Weights of a small transformer language model: width 256, 21.8M parameters.
Each number is 128 + 32 x the weight over the matrix's rms, rounded and kept within 0 to 255. Layers, rows and columns count from 0. Numbers have three digits each.

# q: layer 8 attention query, 256x256, rms 0.136, rows 86-127, columns 0-63
# k: layer 8 attention key, 256x256, rms 0.145, rows 86-127, columns 0-63
# v: layer 8 attention value, 256x256, rms 0.151, rows 64-121, columns 0-63
# o: layer 8 attention output (transposed), 256x256, rms 0.121, rows 64-121, columns 0-63
q86:061112139132109157130086076125134120116107035132079103170158100139180082112138142157075076129137174147127118093126143135115094117134089195151163163116132093169076094166160117141184152168115125
k86:119127126130075120110148123158121145101176136149143112158129102117163131131150129112119114119124138153130115155137110138117118113121112122149131114126141120112141144155125156126127163125148111
q87:136098110112163066128123144102083122133134133134123152112120157142088171152126094129150117162129147110130127125117130091095131142105132109112104143164152133102131139140134138105112110105118102
k87:167141153138141105111185120125089148093165155146151158132157144123103185144123143130184109156099135156109150138110128145098168153114133097109087163128092171125141131124093081112087134136105135
q88:124158142164135132111136103101136099111127152101108127203116172160172173149148133118129122153166072135138151170094152115137149086086145092130168110127183136151132133138098091110116157131142094
k88:139111141168110145109111066106123124150123110121077090164132158134112146150159148139159175136159089142091154102129116154099135145145170079160118083115116142107173123133156105100102148126106117
q89:165146172131142133119158210119093143059139075126154154161106127129152103145121127116135096119113178115129108087120148153136151102146097110127129142159104105182145168153121104122117122137100115
k89:159148173159097112120134157150129127117148116129127167124133136158153141136123168098116069141116172132133129112118141146149145098121133106125104128166101139152123093122136137175165088097114124
q90:148120162145138092109159172104089137102151139127198135156097138135164139161150119132142169164130115141101138150129136133096131093148098085124072112109156154118193111146131133136098115098156129
k90:161112114106103085138125164138153195133142120192168144159151164137151122148139115124142135122158115164138106108141074126104148142122083078100045146150098142175149130096115072112116137120147118
q91:103106116154085098134115113166124102167195113112154088134126099140115104080123123105115092120113134081084094163156116108142164122133123137137126137099135142177124103106106159076137136139124128
k91:105124116124105096150042163151167123157094140136091079081129139142151089079123100094123139120128122159074076056104146118132073110122123120122194192091181085131159131132143135134154120174113158
q92:154207073155152117142102100112126029139140105174161165165113083157105074151152209110142144123106146140114158125115109104111098117195133102134133137071148085142102136082162136191153070080127172
k92:110132020157122122130133126138102122128172116155106170174119107094096112134129167092153168112081134214106087110130126153062123119167092111103126095092136088105117133092114154150161132060131150
q93:160163153126166126127142120113147080184153129145125180091145137168144126096092107081112120098134140135117174151114125111073163090169121102165137148114139105111121147161177134093096128150097120
k93:120182121092093129135133102092117135138152195143107114120132119128139136143162077102140119082085087153111141124117140105112146134126138041179131085114100092160164168125127121076102170144126169
q94:163122066157119118113172111137099131106107101118142176091172145110130156111084094148138158133132198110094081132122129132143079067171158080114088148143091147155189062107111120100093140134084154
k94:095196102157123108093118120164141121110099093152152139103155124135130126142121165145157164141127133132128079090188096072107101052150176121165163137119098114150127139148123100119117132156091179
q95:115111100107104112147131099163089137123091129083161123107182131175149113105110135128101128113133146122065101106141112152151090061106126119124148145160107160125137118148087160125194100118126095
k95:147136054106133150137113154109126109115127116149138117109135197152061136094088095094152152174156114113104097117127134040124101095168149168096155140106125150167153106092097114111195105061095167
q96:111088140096113115102081108097113166121131059130118091099167066157159112131110105145133144088169058135089125163117112130135140151146184142107104146150159078124081167143177076129139101194120080
k96:134155181107153114142082141068115125135106082105165130115113128207118103120162084200168108090158122135156070107144124090126161186121133134092174121114115064084109126078146127137093091174186136
q97:127059097146125182156097083100085155146141228172108148134097147140186104151091113115098075069173134117148073116100093140151169166136187080151097101092138122037179110052136145074118159129182101
k97:107119076126126178152103095096160085120097188124161121145090181207108084147162139108166052050136051153129103120091117066132138152144147076168127139157107090025152079066116172089080192154123102
q98:136127129078122128084186194132170182159140068093103117105132074103150169133119121176081202112180107179118118108144130148139112104162188137162086177158117160122121029083109071159090110170117135
k98:131129123098171110045143168143164113205077124082185154066130156100142122118105101149111176184191107128137182112092114107124077074143143067136136188120144126125189081093096070127118109136146130
q99:085142081119173123157113081085158068128138151157141151119106095079143133072176104138146132127084102114047189145087174047101200072110128109175092118123111102146107148158110144103166152164168098
k99:122169079107082092086122058091045092151147201158113125141166180052145199117145147071079105115089113119063197167116137097091204088124146089255058154125158092167177114149113155111109146149126106
q100:145081094156115149139128139136119099128068101132246068122159165164101151160130108204129142134130160157158107124115103179074112095087123124102129120141114109086105155134116091150179163122184133
k100:081155119136127126076080172152138160108093089100201146086113084164186168135116122202112113098120127185155136125106116155060159114120148158054115134140099137121147107121139112116114145141195118
q101:137154130132174062181142149164171101119118165182138089074184131169148091106188174125098112134148134161131135079140123108108132070151119123129077064133126065146135111101116134157103111081138105
k101:147136121108116086125120139107145107092127126226166164123183171183120088126141138106111103117156088170192097105101100132099130128160098131162084121175151094183141091065142130147068096084212148
q102:133147125127128125115079109151141162140122103160231103111115125136170113089113128151110102127158129065203088151132063159072083150063144112141121154095129088173151094104126092148125095096167135
k102:073160157124126133135121115103070126129190107122154133080110121076210087143169131154088143158137188062100125160162082167050108126124081175127070134106105142204113145117100071105128133136080124
q103:123073134119156143154143110122081116136135137129164122138185125152139110084098170079107145131143139120142145116097089182046098147104084177122160138125162112115158198121099160130126037166136173
k103:116120120127110090123182152123047154103108133147174142125096122121198130104103161117123136159134170154132128144074030182062110161079147129099165105118145133129127123149115113149146093137147166
q104:166113122156182086142100080086136053120083117121132127162109122135135144146148181116182113133153122121119126076044180096119128160107138112117127126091127104088185120101140097149117143159136161
k104:161118077133211131150095074051119124128096146090128140139089118145087147106117112143159080098165109159127112117090173098139172162139173084155125174132140097072147110121151113106170162175123146
q105:074138161159102128150107129148174131150118127135088149064112168114169069058208168119090146130101079156161193057142114100135122098194150099131089100145108098128154148113107129107225156052159119
k105:147148111155136110145101191057104145156137227138149157046157190092092119068130170066119149094098069199119149082146194148131097127187156091184103110147113103147168133101117099117138139072101095
q106:115107127116130140091106107120190099123142153120082196141102160079102169105108086141116170098172069165169160141125106065160202185146104169159151172135120090121101060130105157103160124121178077
k106:130125070122128059112109128136143050096172167087089193160106150128141216113147089139117152096105077195111207184076123087091185150138136157123121146184120068140158085132101153055092104178184063
q107:095168129110123113135113106079159106079094098118159150125143160042151097038092155115112144164142106111131148191147159167156099142183181067106152166119140105076177078144089068076158160096048131
k107:075142128112142123119156108100125151169114110168123124134150123056154144069120113094160172141157067170165131159174138163155087167178180104094166138111166152080128120134163085120140166147072058
q108:143137108195096123133208159167139153188118113139142091088116087112136113106091170164095097128157053154141081106197137106099067179104106091100108117072140126115180108126122118112143195186112113
k108:133146103107100182089121168142144123168112109108141100109175096123140151160105108155126092155125129126120083089203183087109139155033180119111147122093113121113201074163174086137170139127175116
q109:161122124145128163145143066101112087161155191109135083146096173146187082136113138132149130116116156103116151167170154130070125109134150110140113192101131139118130149085146119137098167103131143
k109:164134120145157150197149058073164123155171167114108125164077116111094115099133183106123088108117150133104145130136168150097142085176186149149135143082097149108148147121124124164138126103115141
q110:183125118140119134149049184131115158084083111090153063105119198110150132095192157178158139088164145095132142174099138123156184142143117182214109158064127186157080083095210099125062107174167163
k110:129125124126144112164119118107128168132116067108151101164147139138179154160153112172180117150172057115080112127101152126196175171149175175199128164093131152121134095102178088103034154255148147
q111:050089128099188185114121093133171107129149102151065088147113112080091151147126109153147077078106117172127137150114145137117082117192159187121120113107116153181055152111132111130155121129184135
k111:093108149124182135133126194125160110151134136085114113150132095120132162140106153140114113120135096117153145105177142164141118133166184146160161124129132126193183144126117130088131087078192190
q112:140106082152098090088127152177128072096145133133135138073088117098083083149175109123193165189146118144163115155129135175177134104099158186109119160116199185099119157141145149138114113170148121
k112:138093046112121159102147158161192096087135141137138142150044138147082175125127107099144164151102151178137143118074115172213067111169171195110180112104185114047113095093087150183165073140121141
q113:105131084096154110132152138118125121123141163121136102149134125049105179107068127115144037128113178108133134153107103188095161111053151124133130176057087070098138145165070141126141073144156149
k113:136126062194130149148118125113097113108099156136116161097120130057159140133062175105122174128081154093077160171120103180145098125100147102050129138075138148029160103158080124155138134143132143
q114:094100078148184124153049138138129104152092088172124030164147178119107122185128160147158116068129057146083130056134083093153094136167138085125077182153094138132116105126129176127118128153131069
k114:083146098116093152090131074110132135112129105086124080144166166113147150154121088132172144076096134132150108119187148087169115155140169072187153144095106151121036160129140187071076158167149162
q115:150036124173149146131080154123107112125142146137124130038120138147126119112076111088095112086156147135202015114127050141141079067107100185132155121155053143127114143117163115151063082132131143
k115:126100148171188110100128213109173170153115114087140180064136142137145131132159112107082105124171166090195068153088074125101080117180111140081105097123068176166123129116104150139131104127188164
q116:057168051164071141157081147115177118138145054129111061044128112103114072142139142148155162142090165065145059110191146127129060165136150138076117125108163206134149068125115153149128103151143152
k116:158202111135099151111079087088188184127112090139133088124184116107112131111107146225124142116123156120106055114175103128124117159105165147143139140092098173143103129147123145134082126139195146
q117:131066156131178134140064170192128138051156150165073152099094110074119110166144130161129173142136169182078097127154168146149141134140118133074139101082113133168089115185167145129097104104154130
k117:115101126162118060106098184196135174098058107121104106089171105157161098120122128120130101147137171177116118134118143168133143097174098165065178098119082143210098143116162125147069100093140210
q118:113161104154169073148102087132099186105121110155083167212127132203137065136113100170135157136149097170156135134091072172122064119137111195071123162121115136133073101133185101105099128092155098
k118:116178128119181126157162181190121101173122113118113201179158146143158075088144147178143143104072080144145123160151138174082114148154127125150118146113103095151117070109149152062125184082205120
q119:131128176136120097166115133105086109084186150120105081171074109174134077111193159145192132127150118080130119178116135120145188065090186096080131126076095099116146116160158131154135119155124148
k119:159182192154094102167121128114106130102085128106123060154126141159108116109163100123188127073131137068108110146089118129136155156102145120113150092106114116117086146094163100107119076171099164
q120:068124160151113094140160146132166156123103147075079131147180182155104145108120144121102138149139184133137098087076172138160146095107080152123117183109138153117152161145143085148150120097142145
k120:124151192137154082166191144129155167165058166094149172149119089095112151135155164135137144145139130096124172101113117191159106106136157111102168122151104164120139122151162079108172105156100166
q121:130152090149099026115102099102130125143096194150116128196059127097125121110186170125169125148095160074065068108092169095164144123123162102191120105113131121119134077126135129126177190157109146
k121:138129070116125125164084111100147164129167160141160162139053135091096112150151133132166135119170055111142120110103148125131135108185145121162067091123147078055183148099087108134147109127140155
q122:129095166061132102173150117137130095117155107146138159110139079142188086112126108154097110105142049076151118072112144154117060195161109129133104055076109082075070170104115116138111117149109130
k122:094105130112156136137126131110126108060143146097111161139143087141194124117169126159171182145123083074161065175142063109097165169147108127139146061095100112112132184132149179129096140172124169
q123:151131166183169127125164125119112165162129149097170089096113119145174145112127107151154103106113089185183159134139129170101104161166063125107092137123024081187181138102189132114133144125126149
k123:080116166142141068169171122140110105158114081139172154104106070126180066179170141162074061080069105154145152117183156183014098178206161118085106155088122106175159112087195086142062146104124114
q124:109125157175111073168143096138125142149086122107247117095094185147143071143157087089133123135165096140152087109120116152135138088149148107165132127036180103094060149121098136094126151186091186
k124:115160082101095091138177106116089120102088152103163133117159142138147150114145115091150149170126147154117114164116118089135074119139097101150131075077141113092114162190131107142179120119050189
q125:072131112088124149146136103135131154127117123121220119160122123135220128163163126144111080116112069121177181153092138183143142143124184118134128135141138075117147196113125140112157151108152084
k125:066146128083070132114147047131101141080126120146204110148121084162181219165134164186085139112094114104144148104148128139109108102166173101140060123147146175137079161097150129164179141148091107
q126:102128062126126137128087138152146151136171134108118145055142125151192144108135116110145147182137179119107136169033090156154106091081191109144114142157077114096148156204165094130089177166160161
k126:177192061123127135128103167172199143224159096132166183102167142190133160122119156166166122122107102131136144100120105133141086139114153072084110151157163131074235148158172118145139159173103077
q127:159125124153135138115082132130167153159103157151159190105172100117176123134167136093151088179071130193143056121186091092038149107140081152095133175114138124120105075153146144167050127094156079
k127:157135117128199164114079167100147118115091159102109180110115151155186110124144084158156067149154111229156089119152083108062097076115081154099142168156131110156097086126110116176168094144132118
v64:161063180160151162097153164100177158143136075106101127151117099160225094134147124149162115174153157135138096168131113128148092140092125113098136193152064098133128159102101094142166142183075106
o64:082099149149120103068147107207134126155129115124109164128123128139132131120131111122119181119165160073143136093103138130111109085139126062120096163111117113167174123106100096147140139109070153
v65:144141159136129139161098145159121135155178086192154104134112130097083153141136129195099096161150152082114143121111092147140122161133098203156101107131134125131200124115136113141090171169141135
o65:115160103140107120147113102162088152177115088107136157156143144114135124172100139145195111156120148086100110089172102166140139221127093130135115144097084102104178144149176142146120102147072118
v66:115116114114152104160141099114146124130176129098135095174170124165161145132122074134093147129124117132141130140124135122098122081108147099155159128135117097117150144194097131103130156156108103
o66:116108166088151070131093097187092180148127132164099166109186172069078193110096142137149103122094111121111146176140097148148094042141172115171138197212096167174090085129138090086158168070178118
v67:129189123126119159159107139150112141144132111107172155122134139131120203136114127129161122134139093179134089127099093199115125082130136125112127162135135113122110166124135171109097114158145160
o67:197113178127132162154098108115137098117096169120186148107149196103163080106117159077076106131140189091082121155118104113124125201125169112101111163163142127153107200169140159079144073162118101
v68:074112089130093128158128135143154114145180137133133137132175085081104176154114149074145151145144092143121126160126145132178099099106146111141147204104153151173090143080165090136105117108185137
o68:093152080134151103142114140149070140112163144139071113098176093151091111130126104127071144162121139167119139078133061125095105119090170199111079149170161126108112113133191081179135133142138122
v69:129106076092094099108170076144084120119143103103134141067110147159178108069059093196149134101162116127126150163108124126157109125155089090142077120106129169128157106145084119146111136125112089
o69:083100134102145110118169091089104132080110121116082076116136158109136120157145096137157191147107130109149103120103136092123157109106165066116160059087158195152170079130101150082081132096143099
v70:103140082123119159116053095096128092145140042155175159112126123089130108116130106108159121151134121055146145116107098104116096101061136118072106132129112162129127129132097180127123109109151153
o70:086129096122074090086110083105124127100115179147114149144152133144183139161085151128179166150081142115113143098149139140122089102075139162177083104191106134079114042114172100137135169152180122
v71:105074110086115145131084142110084098091103134122159068078084139063110125167164125128131137095085111120087129123134123077139062097102124151164145194186140070105152080142120130083057117135124128
o71:080116089137140110096135155163190124112152143096160075143143080152123085117195147173188120143113102162091137134101095092193101117180112203137073153210181154116078116125134084119081150088165108
v72:074176131092111121173143117160114126144102153167127092113126109070120143147118118107116141095124063114149126086125149145153087122124149129158137143108097157155111111095107123129086107108169107
o72:107146101140119139117118152142165094153161100138147096118090112166150029109105142140130078125106118158169017091035103135213125188210111123134114124083147074133046172083119138116171095147112154
v73:145129104091123153084126148137148127145162061161112074116149087165097189154107120124159103082116086121161125187169076083139154122128104183152127127140122132180141079112159169110094151104108093
o73:132128097136131120112108089160139139209113144161187073129070062179166032136157111120172144124152161149121131117086133142164061222098132160122087127164135101045067150094154111137143128200097059
v74:157154106131121122130145112133159114157143120164094173092134109149155049140166148155133142098122127140126151178120115089131091099200158090140130168120127107112132066156101114185135109165095159
o74:130177148108170160165073198106174106086068126112177126137138157108105098120114091139120112082157139116130089100098098189186140181123132132156119162137128120156086180175143119097145034171111134
v75:134122137125159148128156175103129123131116137170124102162116097124130166128219116150149145123088116121105125102091175137147172153122150116129134168189134136102112110179111073128131151108133127
o75:119141097063117078223224182175147151075128135171142132076147112159170090094123114166109155103125107124126119147079154179156089118132126097114083155127163068114088130168083124120145127103108129
v76:144118142104155165113114080175142112107124146139179091132100168072136127114131141133143106148146165171107150142116120129147165112181111155144120131134099105122141099119175136130080156116169107
o76:129139151155147179074195185185117088128069146078155104156048168083147211125102119142147135153197148071076172132108113052138139149180121187111100089113076173096132179097086143127135213148134078
v77:129140148144141190114100163118097114174152103070120097136155114075134130086160109168080155137123102150111133157078178171157151153108088146129110137135149104154143110104075140195112112101115145
o77:152113142194130163056168148089171096093123122127136122147167134095145140089199171105068113098177116175109169122158155100158152145173166166097114103184136093213123133099152093131134102145090083
v78:113099129136078128134116159161149095116173133182190135108158116191151163102100154159138098165119143114048141140163163168154101111138156171070127145111128100205159111152111171123126133115096060
o78:104118144113131105152097164144143128167148109212096157166117079159070159224173098138108126131067152128076145131128143095088105078129077071067191113148145123177200104151139157109130182088133115
v79:079084179168163142102108144074109146091125172134172133086072140125144111150142121108129194149163154111134149119159131119105076138117108163120140136143153128151105108087127113152100092146128149
o79:169103107088143095117129086118145130132118135145099130110153119156082092153128060148199172107153114144135099172118098126133097131090132110098127133141142111061127104117131147150076146085113139
v80:118163133114130140174098166125179088130169086145145096089118134132102189159121110080143128157135159177156167164113076086149100208114131128216123148164077133155142102093122147109159098132129107
o80:100122142149099114087104078146146145124145083106141174084122103126120175143129124154119094101163115114114128099145124125175151210158159105145178102102087106105180166105116149186143149120130073
v81:137122098133131168123129112136159118186113077158110169147104119104126149118116142130141158179103206127109131155129137118092144121101075131151145159090157129092110144099096115120094140105139121
o81:133119084126141153149105171081152151152124135167157111124093147080093140111098160086097176167145181128076192137109110067139104099136096101193124125111136122160071083149105103074112136140090126
v82:130138104149110157142083096116121056130173168105143163128113106144142106125142122172160143121112105133141122159138069084115150205081107131127138070141111192111028177166140156103151132083139121
o82:200141132135110186164117157116157131122118166141146079123103152189135036152109142147104152106097094098189111159040107138192160213134140159131167149163138106143150114080148149107122144208146133
v83:151099121092150090145113139136093132126149106105124072107188144131111147114163096130155079190161121098139108104106137128089085109130151227139151099113132085109106095124135112136131137105121154
o83:165182063164164172153146121164081181146075181172128136103141119108134110125142127116119123149148171115137114137107102155107169166147150210174073116151105091097095094108191135117131131140127121
v84:068099125145093179159181105109138123136141081109118080167111168154105154109188102152059150146127065139128125117096088107111173140142143124073098119103089142083104155169073128113112153106187111
o84:160121149081084082119111165093152145073125077199161145137171213124117121157090165156141191106092117095145187141129136101160174087161136099078094090172051141109110149133112114083143146094114140
v85:118142077166105147141150165119092124204123100081088139124101126171087158138157125132132144116099153133132099143143146081149120163125117139149157101125161080181086131125117153173144151119124179
o85:165150164198099174133125136096199111133134155107162122150152122129182102129150175106132085092137137135138149090174095077157138201101169101140106154114148169134104099113123128068132167125140120
v86:112140140110109084145108149149137159088090111129108107124100148135088129150224157162131109158158127192073133118105109165087151094157144143112092138118153098137050129122089115135077114127097079
o86:117118126128206119119164170156084088167142103110159088172152157112093153038213190131192158143096151109120165062108128110136131089095175094143081089182140082098079101166207137126088100142140074
v87:158150093116081154124127124129134111105139167143136042094108151083118121137135149122139100141132084120155098125155110161161106164098146094146173152168185119108145083131110111100129083112075150
o87:107192172138192152111117141141101142147107164069129211128140137154110148156102182129104130070099112106117128139090160162124106158073081072136092118115124078160140100163148094165043180144088133
v88:141139159114116090109128121090195123124153135129160114112144131125098163116120081094122111144069091107127176090108141139166170151163076164126131098130117129084090153164068177116124154134160173
o88:145164109121125064088129164157096108141176089179128158112105137114179138157155144154083188087141077169180142173125187123065103192164127217157083099104057081143172131162075197143121063105133126
v89:102162147133137128097096117085109111092122137077119123114129130152176139157130157124082155164106103143144126127129083145093145130159150097052087185131093064141150101159106114132122131147182110
o89:133131108117113137080167125092103165081103073181116159136159101068107089082091153087069171192140100089095105102152156133116118060096092142159132068177183134154116141088184137187110157044117056
v90:174121110101125128211071128152164163159134134156116082113157078126115127152091158120130119094127113095097109152119160110107114173106108137057170156070146125141154133121110106136141098132106106
o90:111104096165130169121125154132142233183131181067169105140112058105142129110092200172190104086108126117124120194137132165124117125107173179164070144149130115117093119149196158135144142189139137
v91:138096164099121141088111129140117121140112157139139092106144118146042130138130109111125117109162137098120123158145143138148128107151120180075159148154148166158139100164174093188079123137076108
o91:113147065169136158165132151127122113112147166144145085107115059133146060110076119178137148123169109103102130073119107117127080196200101142151107119129128065135117124131198113095137082105175105
v92:089118114143143158131138097085157147122163132147116121134107138158100066189073086120143150143148167094101183089116177145196124105086122114118108166129135061112113137132075160143140132165119107
o92:092120149084087111142117164084145096126133133129182110141137169193140118163112127195113088077182167079147082147169090196160078109074138119064120168084154094162115121140080124153131077086096100
v93:137102159116124130164120090118162075132144112100104144072144181174129131120184122137104114171163111108162099142130127161102126121097110117123105136106149144133106146167165104130130143158092141
o93:102181157113173137147098166066200117073156140078102050087142137135184113178108136136105166159108127114137069144176112133151126168098185087147122148142139110132123142134099142116182160176059158
v94:166194097131135160145137154169177130168150125086112143098159106096173101143155134133124162150125089084147140133089090136107107132133069125163125155127101128164110112127112150173119118062099156
o94:122145161117139111080214145158164117122136175102129140139113177086137125106177134118155179080061166139073112098171137067158107122127152181164117125128138141148110113145124176104126143110115100
v95:121099089172101125155101120176127150075142140065126123105141137117160106137141131100113161097097151083107122120122115168124147108125070114112123142157153122084146130083125108190126146125171149
o95:125166089164164171149164125146077082080153083123118172164118151128060106126127153128143110111132091107148137104092128148086158070148158139174084136113128173103174107120135109136123118064130091
v96:143138060179126103126103125157146151101117148154147103125149136098118170099107140128115110141134130094105160128122141139109086135075116138051134146168104106123129135173105134114127111030172116
o96:162097077116144103105152131067136194157129149086117165061157156130120074036181209137108148169128203154111132072150117129087142159118086120160125131135119132161107110084112106090114157123097166
v97:151115147152131153144151127112120153137181140119147115142170176117168148147105084088121114165144082162135097116101120132128124166116097094123095102114174147118101113109126150145147134118093123
o97:129120159095116118147179150153142100089105123145111113153118118118130149166122120186115168069087060132170107188166114122124189075167114122088124164090078149195114082132180135124087086072139105
v98:113126156107129102118077173183112119092126118150093102125123093105074118095119109082106134110137100081183171146176096192074104122109138063184142091123119159133102119162151129129083091128137161
o98:126118086138146138076115089151180171047172137120096108144125134085095134136146141102134127093107148162182093147156074158102046130132116099113153152124141125114114165172164169163153117108167154
v99:143122112144153122131135123119180146126138154084106116098097085136121111113102162151082145128085122138127121115148110127103157124071106138134112119099145150078109156186124139096107173151093173
o99:163117118146070113148141140120179098155176099124149180127139108080101084181105082115116162126118161094169158155108118112148112103128044120154148093153147127140157185156093155118083107130141086
v100:151148164124118137111122106139146109120083133175106123115151114119079124125097130166183158064134082141125159120166144099115200166144069133106096070096115133153146126180126117124155145120154080
o100:177119112146150118128133114170068072091099086092144144095160113113126153175135160140143131157123088155053152116131150161109161097115201149140157099131096162064179139098123103082128146121153125
v101:098156127112170130120137131114147115142168109115127112120151152111088149127161066169174163131136153122127120162133165108130152148094057060120142132140182128090164153088141134117178119102125144
o101:110118178084144124171138153133111080105124113170152088105154099123102127125064145116138075130072144174089116120156110093091132160167121128090097040123152087127086121122089124085154240131105111
v102:092134117104114119116145116053118091165127136126146093113157133156106097099154055107098089116153121161163122130163128122161114152152096117070134099128126128110117072142123080128145141122151087
o102:145118143070186125092186162123190061110086138158166100157135151149216134101166114155089031111141132148124111069105177129050148160113118183076135170141120121109139077148132102204120176229124128
v103:131153086188121094126134139136109119128093132158105169123119145128116086084110013142118083081138193118119105097075099141136173142127120116100149137169108157133157134162146132164124148122178173
o103:109142106146085160171199105119104149116078166101089097150136162189120115141083081102140055110173134103175081134080138139149089116151121097214192098124135187126157087107096139061163154101126124
v104:105100139155153161132106125115141167219117123092113115133115122108142099106120122133119084164145080105147110109164099159131170113100082129101133038082072130137132137137108148170171186133111087
o104:186147141136112103151072072125125198162135157129174153153113109121122132131120152182176096151078068131110092164109123143193169165113121064131135077130112173174137090114107108091092142125127101
v105:160172104157098125160124108090126174132107070142165108109144105200142131129156093126097087131085187170167142125083145133171119119146096154152086112111077129114130088091161131144111122112075128
o105:148081013155178096117140119065121197115118089121171147236133151175067128109119097154129122089144084106133144079174181124137069123125118127135106106124140152091126072087121123110138103137133120
v106:121108112154118146085144080106121129150173153130124146116151186125092196097119090168086139105124186133140124127132179123161118152124100128172164121147085088133068121188117186104145131124155130
o106:131160125162147057086134156132072116118112144097167160124142126092151184090147112133161172222163133150140174140148127082119144100158107149143071134117117118082122146103098117112157130114099139
v107:156098101137145147163113098144173141127089170113142158162109135181155109137158120170128145065149117107124150140133130100146142102128134169102143144137126090141112104144113133133160094088165155
o107:128053179102124108121175086132079166159081128136137164145109096113103162091120174134129149162133144151185104162165138124176092156176161081132116124084137129111128132131106031116184073102108155
v108:130132120114169133125109111183120181078123108086099124147144156073072156148164090123071104173117099149159109096115090116128160099138166129091107132107102138171136108157107123110140125132076136
o108:180133096127089180165131056100092211159133150127141145144109131136152138112208115125086132130107123128164175128182131087152165183156096158117168157105192065100165130132138124120141174082078095
v109:161125090144104111090103102147082156150104097135078118136151140201123132101133122126142105133144121100134118161135131086086108093125132130208163165108127142092098175147150132082145143165115129
o109:098150114145085139111154113195131193136152141114095137084107131158105118140141138123138134126154215107174089120134073127155067061194109115145096094153131168111088173096131085105071086130162107
v110:156102155125122119174142146142119083167152150158081074134145154133106130148091162102129111126208137135118148098188141084122120123140091133063107115174168129126170128137140099150188045071148154
o110:095192094105125117114152208095077150178177094137210135153141150152169150167174183175110152128085114076111108093156113201044059180076139123121137160124113091114148204130070122124131141170176126
v111:102099126153102127100133146101139121127132135081138147139134145062098132114119074158081105151153140126117143126090117160137146131148148123107155088143154134122173081110115141125132178133103131
o111:124143132174146145161131071153119106122102121211123148157117144152203151141101159206138079135111137129152101120155093119130196174142195117146149123128115082156105134148165109088127098078188090
v112:106116110129091166130096156137153118134073100138130057134155144130115114115102221135137069093164118146124125121107156168134053127079135179123118130123117059092151168071112081163167136136099138
o112:106155125162132121121102104159102180167183116116131108205178086116083119108115129118171105108102101081074099168084160174101135115107148123132153114124120068128079126171097120139104103124115139
v113:101148125103200137140136105135119122117112135090117163151095083088167144132193173134143097150130121143135137117112069155157111066161139192151120059146136113124104144167111151159131085139124094
o113:124146132132131141129098098138192151121112159102129190092136201105134082065168125086140179153211153117155167098036083109163105178125123112131132182138141116101149167168125151153123098101101130
v114:072114154083129100156125166165095139117163096144125110150141071185032183152119142122152169147084078097182143114184149119094174123135108132103147144183123120122104182103074092095128100105148155
o114:160148130139063122088135196157093178162128193148125136133129149079121118086098128071160154106084120144117165140150056120151100113123144187155118081154135108072071128160046180106083078115158106
v115:152154123136099127132129147111060144114152152124098128109108165145134134107135130159144090133123167122142149078159151122173103096146101127123195147116141155065139108158105131093049111133168136
o115:129118090068127149138126149112134082155092166122081123128159159164117121148151099147140173135134141109126131074107137106099118124143177171152110119133151124108137109116112081123078088122144144
v116:132118065126131159157135108107108107146078114160127153080157125112118127128108144071140084155139134133180089091074130138128110133169125120148119129147124162176173131097166104164066156144102101
o116:132120147155168160110121100114084190172096141064221140141188139066158103137104150149200093119191178143173015139063043130085069120144198147112117235075193177141132188147128153131105110110149178
v117:116121094131094106142200095154099155141118140158142141196133121145125121131100135129114127122142089097130175137134127116105088166156179160110133099098125140109103092155101059198140086146130150
o117:088128100110154084123110069111108121162126153174138145166100164107096116128162146148148144137162108116085117131178101198203178126150132144153140120087111156149144044189143079099077131110131101
v118:145140152103127131118185133152112100141111134146130188098133063138141115069122089155089100090143120168124100115125119181139139139148112122095171159136136107112170080164124165126122073138134091
o118:108083103175092085102170099137115154174137163232112128158052104129143170142148138158175097104168112142120077097102104078131130109098129071105134201161185114102192084081152117095117112111159106
v119:175185066114117200119123143116117104127141088101161141140172119118151100118125122100109139116096137092093157155114102100198177077083130173142147084192065099127151141121114112095158098163120133
o119:116138103124131215123177086098131093145112123161132191122139100154185095085159188116120105127161112112115175087151089151034137132116079147136099112151135126186143220101071181118108079161131131
v120:114139164125112139121128142085117100150112146088167147178147107139182109135169059102131148123100177171106168194068190125119149096113054118118101122121103170113169179159118163083149126158135182
o120:157118189150132099107160121092166146116162131149157114098123169076187154068167125127102123115066104110141135118139148080120186013144116110117145139108163137152128139109134151103156102109126117
v121:150161127126089069115148155092102158140154153080118168063128066179124165137117114137116114124146152184143178114165127158148107120109147138112103153124138107170142063205139128110097102131133135
o121:144136110148101073124083100104120091144131086152159059171091114141112154173163154134097099112083123122156146117200128160081106088095100142149123134110134167117215102087121158130049102183120175